Weights of a small GPT-style language model, trained from scratch on English Wikipedia: vocabulary 8192.
Each number is 128 + 32 x the weight over the matrix's rms, rounded and kept within 0 to 255. Layers, rows and columns count from 0. Numbers have three digits each.

# q: layer 4 attention query, 256x256, rms 0.112, rows 0-24, columns 0-127
# k: layer 4 attention key, 256x256, rms 0.104, rows 0-23, columns 0-127
q0:129151182134124119134087132151093180108116140147113140112130141177143120138143134123109160149100151102080162152111073161159079150150127118087091119105128123122160125148126131120131173169142145083101172105140150154084083091145170134131128101128129138160112182132124134077108154123142110120132133145109123151136148142128152113163132099147110117111164091139127105136157117161115121147121
k0:125081088119135174167139106138142085187163110116156116145114097135132111112128127118143106080124123125153111130134161117142159105135123181180146139130131133173098122093152108125114090112088094144164089112111161125166185152115096117148122161118167127100131082124134105169167093165116167126107108114163114110109081094138117148093088112142129152139143152113111133120115118094141143111116
q1:109126115131117122103127107107130209088118114143118125155155135132181104135072123126151164136176157136087098111121095132110110103124190145122105175129137132124132118131115146141135162156053077156116139092143139079124131106100123174148156124146128126141122129145131112129139140172108157120122114170108129064114122120104076112138126099119107144083122158108107097121128124123141109131120
k1:127106136113210095156134136129105113151113140109072123119140120113086161135137128097114092123103116079179164137130149111128151116176088074117166082108110118137125124134128122106151103101170166123107118150135118167107124120135131087129093144119118125104147137183102153116148116052159117103143122117130092188140138133158156141108172127130168174177122127121131152152143113126121112086150
q2:135135120135132141113128146138111095107138129066146131157105104166155099114151095103124187143144145130129095149097129115117141055132160113088150132141131143101126104131120101124129150125130098094142137136141121127127121174117138157127155101130132159188144160117124096136117179139162096135143118153128123098107106108140125120133159117113067157132089154109105129119075125102110135131139
k2:164120112118126159132137097147127124144125110164180099106135139143101149164128169127101113122119138099112125084136124144133118185102116208154104115132124127161145153057125129101119119124125125138119103112108134149110142102105131135161090161107173103112098075173145150092156098176126146107115152082132119149139117108123181126122107129120144100094142143149120125145134113154115104144144
q3:127125064152116111125106137162139147162171145117126177151103124123126174137124092151122084127126152083072138103121146137151125124120148147095139151135124126171124124118136125127137149108134153120163194126156132098191136141124108146159125125180161113139185107127122066094130096106129109135137131099112135164135107120118158149116180117097136175140101107119156102138105125151175113092087
k3:118113167125228163127165126103133105118121113128064099113156089112131093097122155119125138116130114114133126146132126094094143144167121081121119102121145130113110123133144143152137104125144095159096111106072135119083130074144168108115102119091102116107120161145132185153184130133101176104129095176124103088128155163148069126138083144141106138125139151089138154148131130122143116144142
q4:183130162148147151152129091150121134104175123122104165131128125140132181131144098116162165149163141133116106105129111125138101082138108150116125103102166126149145110135134132151140086104159090090168118106134076117175098178125137133121102121119098078089166150149143176079158137134140102120135108088116153110092147159137096158173111144104123129126122085118061128106126135138070101117064
k4:093109075120157218126162152173158088129142139109193094135085118118117100138108156122112117135127137095123134114126135136149153145055146205141134137114117085117125128027117122136109160138121110165096114124117187139116169096141132133152136129100200165155108095136131067158142126161113150116118126132152104138143098080127157121111095115134124128101130159113174109167124087118135151161165
q5:141136203094143112140137103154112163169142127118108118099132144109099146067127094140128125123167114108136121121130170142106187106123127147107119154097131115163123126145117132140117122112068110147102154091137123152151115100156163092117114153137124160115144109120119123144165135133107140143150107103146143107130154122112090111142097160129115120147134132118168115137125077149146074136092
k5:110128071152160212113131144143129068079129133144132160142120082164154118138136153131173113129098133136120144119106122106145098135098155144148130119122132131110138107065131110165110127124169117145171132166117142095151151130123110141160146083099142079151119143169149117140138150150144110100117114115155136125105099142121117157124091106107095169150135142118092142109139130127099187131150
q6:122098151085146090118099104119135099129121100176114152129141131129169095131083149144165123148104134123135145146054153166106126127130118132131128080117180133111167158165147128105124109118104140176151117083172105079134133121125151123106084140103158089136163100105082104117131146169110128145168155125096118071161110131132135096143129130126119099159133127165135117146085115158161114100172
k6:143132096152091169127149170148123167142137162104168100112109125146109146144170129130108093121184110132117118075175099115151105129086144177105127145090114157169126093093096162146125135131152114096120128170076162164125118100116125164115179110123108122145080121128157133148104122125111134110109118134179154177116164122179105135140105124109116167106143111118128088093175111102104145160089
q7:148107156168110150133180145163140094113158121111144091156120101145109160141124109073173136152159141113148135086184138117069126104113151142140169116157184133148118124122100125162140109079091075155171147138142131151120118157131125141171160126054149104110148133109140085113109114141150135123149126155094103074140092125118150172133108134109152138116153146118153145124121123140132142167089
k7:129142130083049064131103134091119168125109135135158147116138175086146136182103163188072102117116109218154115137088099148167116151137099114123113132123110106096165115198150130100091141175154186104116133140116108111137108139163120115057116128138085149156131108083102170127048117140126127162138138111105153159142125146118154085107137143142143078141130107236142127104145186147145116133138
q8:095109114073121115127152135116118128118117137160114119122172123083094192107125123117136104141132165141131166131106097104161105156124168148129082156135122116129124112102167106147109145138165136105130153166101146139145128125140095123116126127127120116118111072122143106125120157123115120118144113142146069124137125124114093041117135123102088161086144162101103138125135136102067145087092
k8:104140120171218159110109093135156142161124117097086128123111099162167092112136128116118115103110121088135109118119153145138152104149114111128152066111133116145113142124093129120148138101095092144126122096161126118081129130115168135143102130148175137145123153211142139120172135138156096067142143121129156136108160149149122185135158113151193149166122131095157120151120094142168104116180
q9:125155097093131124127120161183108117092045151163119151156145159130148106153152094122152114108112165107067120162152100125112124122138164120102121133085104120168110110121134125113089102104081100075128102136068134097125147189108112144117095162139153097146092133146118150138158111120132150087129178103103119146103158113089140128137140137165115142101168092140123152167147113136143159094171
k9:150076137141136173115156105120149104158188093132197112108097099147125154122113171114123132146139122126176145098135147132129121118060114184142101128152130129118159135100116133144152126146165122133158165111155133175127124077137128131145146111094111144127163128123107111094133142155117137147121105113149108109145106122151141113143125114131154154122112177112108113104094132122117095168122
q10:119110173108122150115138128117140152162125182107152167105148172118159104088133168145128169021117089158184158103174143122118112097159126132145101131179116122108118106111131139119174129122122172123123093110167128094122104108156093198152103109109150089110098124134107109121154134131127157119137102105130088121141169122110099111159123130168136126135110118127079126132090151119134130145131
k10:173154100137050094150151137136095105096140089165161103163102130124078180179144105145116107204120093149099101151104096153119133184122136106142128139116149131151139149189126109109076139156151140146168183147095135177128137151099150075097164147129085196131132152084099124114057129091133106168109107139122185118142100136130194138100099122102122105113172122195190136133147157113135107146134
q11:118077129134114138126158167160145132168161148130093154097142111080155073147117152118151139075158141104105131136114141132156107105142162102128089083076113098104113138097097143133162080168097112138101172146108127153108123141152144119122112120129119102135108138160152114141160174106158189142151117123134122085096143118166089169131158152072082174120136155138109089110116122141139125099112
k11:092127104125255205113128087151126103079148124117083099123108099174131168120122113115140119162099153069112130084148119102106159120102144194119147132145137126152135111063145110129132155082129093122139097097135156108114175127098138119180113148147171156111122116188146117108189097152108103065101111156129103132116128122113137138127111107150145182106132149039130130164151094128120106113164
q12:157122101121146186150140089145135125161130133126122122155127162124158126107156125175141148146146094104163147087075045155156123117109080183128177105103113154142204147127110115157108112155131155131131151155139167133115139157105126143129134139131138157155116142156103110092134169128179116093141101160123153121177085116115192091139137126103106137076180139147094094176158120167160132174196
k12:155121124130004131128130178143136099137122125156255125137087145132099163150128161139083135130146128209116110130147109160154119148049087177151095164149112107124142119150147167094067150123137151127147140114122123114146127151140112143110189114108126114145148125041141135132030099162094122173109144089116122136134129090128159135122089142154147070147135100221146139095135165088105138178082
q13:131141130116117086107158115151050108145098126102137162154093114073165126159115136137151057142146123146129166109125115152142091116113183145169069134128115159151116122150133182115116108178140179158129139111100151148109126150150127122089103139138092148144111110139157152111112124152123127120169161115129122087153113120128089125143103107122131148108125153105129116098131127129093154182097
k13:146136162109043101148111161085191182128124145161135119131175171118104130123116110132107149121102085176133132131159123140160142125159079076100151111124124075105157135201120131130137164107149149112142133128154092114159092119135117149122161096118109114114143126075108100152090133108111128169106120142091116164101130162107152122096115157161146067158138075234163123117165171146139117129143
q14:144115128167120123142151105115145125086086093109105074089100131155115121067136133113137129117118116142115133128135116131149106135150170120141142099115134134098156128128119102112118164157186133088209103152117126149106151104139142121123146146136134094076150112159091109098123105106103158175126105100141155125169141098127132134133164148147077147187136123117143105075181072102094154113156
k14:121151113106197134109133133139136117178169142140085190161137130122146157138119111175152131150145124102142125160110161129086126111165088141108130145141130116148103111139142134158146109116068097166086120125165118110140088133132126112159079090114146171152131098148158158148150176128160095104149152175134109126157110152117098134095098149105163120097112155104105171152081161136133135106108
q15:128090115156130137122134131113158094129122144131119100141116134113148146119170135136133167168133150106094119120123100137120111102104099148082138141123145100160097148129114090064118147113152151129095066149127148141142132111131164120099145098122114141199125131107100146112161119112133108153126107131137128161164135137119080091097133105176131150110166136131159149107113135172112129117129
k15:134133126099110163133131155211129132130144123144211174130103104116148120143088173107112096090148107153139118128134141115152139144078126163159093153110131132105150102101143156189115141111106093140126184121112117116137141155117111138139149138149145114111125122136141106155097126172111125112126134128101108113083135111098170147181118143076161109129110129159117089142150112099131139157111
q16:124103108156145133108125129165139091130117137154118133102104127085111065106096120141132139080157198146158142121078082134099125084137118179137149163150146088174145085113083101142123136118154115126147143100154148119107159143114076168122137126114161120122129098167160153134123110152128178094156135133123113123180123167127132088126109103172091162144091147109158109096108121170137182173109
k16:153121153096064175114133149159145110131117113131255132152113153183118170150129150147093111149126076160103134116154135146167110165037119195139098129124120133122148137116155169097080104130109150118135132141106132116141132136131135151095185115104153132134128155072106109104104147178139111155096107105125149126116107053109160150128116140129148104096149120205129140144139137117120109145102
q17:116122114105128096150135134128149097218114113131098162142129105101117136132145094137150126165115101114178107093066108139139138130152105110142149125141161110115165159128143111118120165178137138135130144162172124080094137111120101111115157114124188138069154119149146098134154129128113102099092107101181076146136142124162146102097096133110122118104142134099095113146109127172144107107105
k17:118122118164226210111126119157107130074122112132111097108112100140099144085114123113131137120150164116098158173180141075164128141089168156137115130146100132119072084078135129153113104113096100143107102125095139157132111140118156133157074112138106120162138118171149146109161144118141123109156159163149160101116135105106115130129122107123116153138114167068142119146147097084154129101124
q18:188182167097134130153125147119120130146109153121135171098114075099170122151143137157116127160139119086140090110128140062094059096091114136147152145103172132116134118159127121152123115133102108095135153111110141133118112099102165150162149168150127108105109103133136138089119106086101159107134127168135126172108183138154147154140108121147139122125183119140120150123152146137150148126128
k18:082067114151192138087134124135131120124167116120087115138146154155117145111138096116141112091127130094082172119103116133115194160134132138103110110114111130136109118064138132133136131133152141168111121116139133116124125112153125085130082091121116128132147140170139140162176138154134109127148133115140134076144087145102100128154150091105098157121120145088129110132120086142116124126126
q19:117143126123135157129117125127097107120130126149136090129106090119116120146128144155083149127109132130149117099086132201148136123128157132054156139109109149105148153122125150061145116125155107133139104169130083197108102120128104122141128146084151151164106159106104118088126088144145099135146139128167165133127139159087129093129135108070125129147077093111159115171091134157111160116146
k19:102128090157101073127093129110158158123140139107116165096194161098129117156102102104162101127164140151099140127134129098088117170165116075184118134120128110133128134179115109160161148127126154134129134087142182079132143155111137147078110135178091116111147135087153121168129132097111133110115139157080096111104169112194137135142145147136119104118138138125088158092156124115130095152134
q20:120138163095144095122140117101144117152139138142132124125172108147116127108121133171097142147131168136106114128114133106108130165129162123103072178138125159135112085116132114153091124121097168137087058123144110161082104134093123127137187152111132147143199119136172122105147084146153103142142142141170121091131122107126137148132144085148162100160113146132167113112097113116129132106139
k20:139121119165064146090120105171096144112119098110202113118109153166121134163152155081144116125121090166163113110144152154150133139106107166141175110128128131134126166103137123106131116159147112128154141169112159115147164111124127152118124094129142106118058141124094150112100154156105110139120106096132145153107130137117162099148129150143105118095154115127120124111132122118155133140123
q21:067121162088116113064126109121161143128121155134112171108164141126123110134147098086130141107155113183123155119164141123177144097127082137169115121099142108154159117169170195122175123141132123121102112099107095123123138105144137150151103118157091117160135118128092161126154140123141096091120125108155166109117103129133117092129108169150099112145086118132169113127106101125116150079154
k21:132127107171195132157109108114082110151133152100025091119132106126150142087117112146129105131096139076103112167107121120128127147203167079088147136135133140117105142097079084134127154141134144130118133137151106122125102109127133082125120149137143157124112140170126102120156115107115165138156105166111121141161150144137062152103143107126148159129140158096087132149153164146118095125137
q22:135100140128119105116142112112148137108136128146118114124155181144145137148101057152146166131104073106141118115094174146141108136143124118147134144119102090091113124141121121104136122114130108150133118126180132138130118126124149161125106123118134110058107124134141100108099128142107126100163130139123144138102123129106097111139124118140103125141176128145123131138175117113116162136146
k22:111129139134178118147111111116100159136124141106022141114139065097107112106126167110118089113139156131110124137136115101095126128192169101068139097116157150146139148163152107157140134142128128132124124090106121103125120108139092072142108131166128128178142128149118150135165130077148143144108134114137128117157148147136138157102140117116141171114097142063127092128110131142148099073138
q23:174144133114100118201111151141126134128103167108149129109093139100120151168149107128084140101124120142177146132148146158118095134133146131123140126143115077123140148150072094116096148122104128142156133152150132125163142108109106115104143086091126123171105096158134135124085084100063104160134133138126159138115105110138119112141143076155128145108107117125126125108138125139153147157088
k23:091140174151096052094110133054134170126120114135059143127192153123122095128099125122143120147129123150115136149128114089102142124199117013107136096132124152110115128205160136150154115140134152102106155137125100129122099173133120119137108138182091119100150148098101145139131156108173140131152165143117118128136140176118124133122127175115139093161145113146130129115138144146128128108151
q24:145136158152119120116120147099132121137063087150110129129167144151133131118168104115123145147096149114134146105165140184117129141106060098139144165142131131135113095148110140130076162128180124107120178117159135105120120093119081141185126166168078173128143120126116169128113092143144070179134126144151094077117154079159114139136098084116168128126150145153140127165113124102185110131102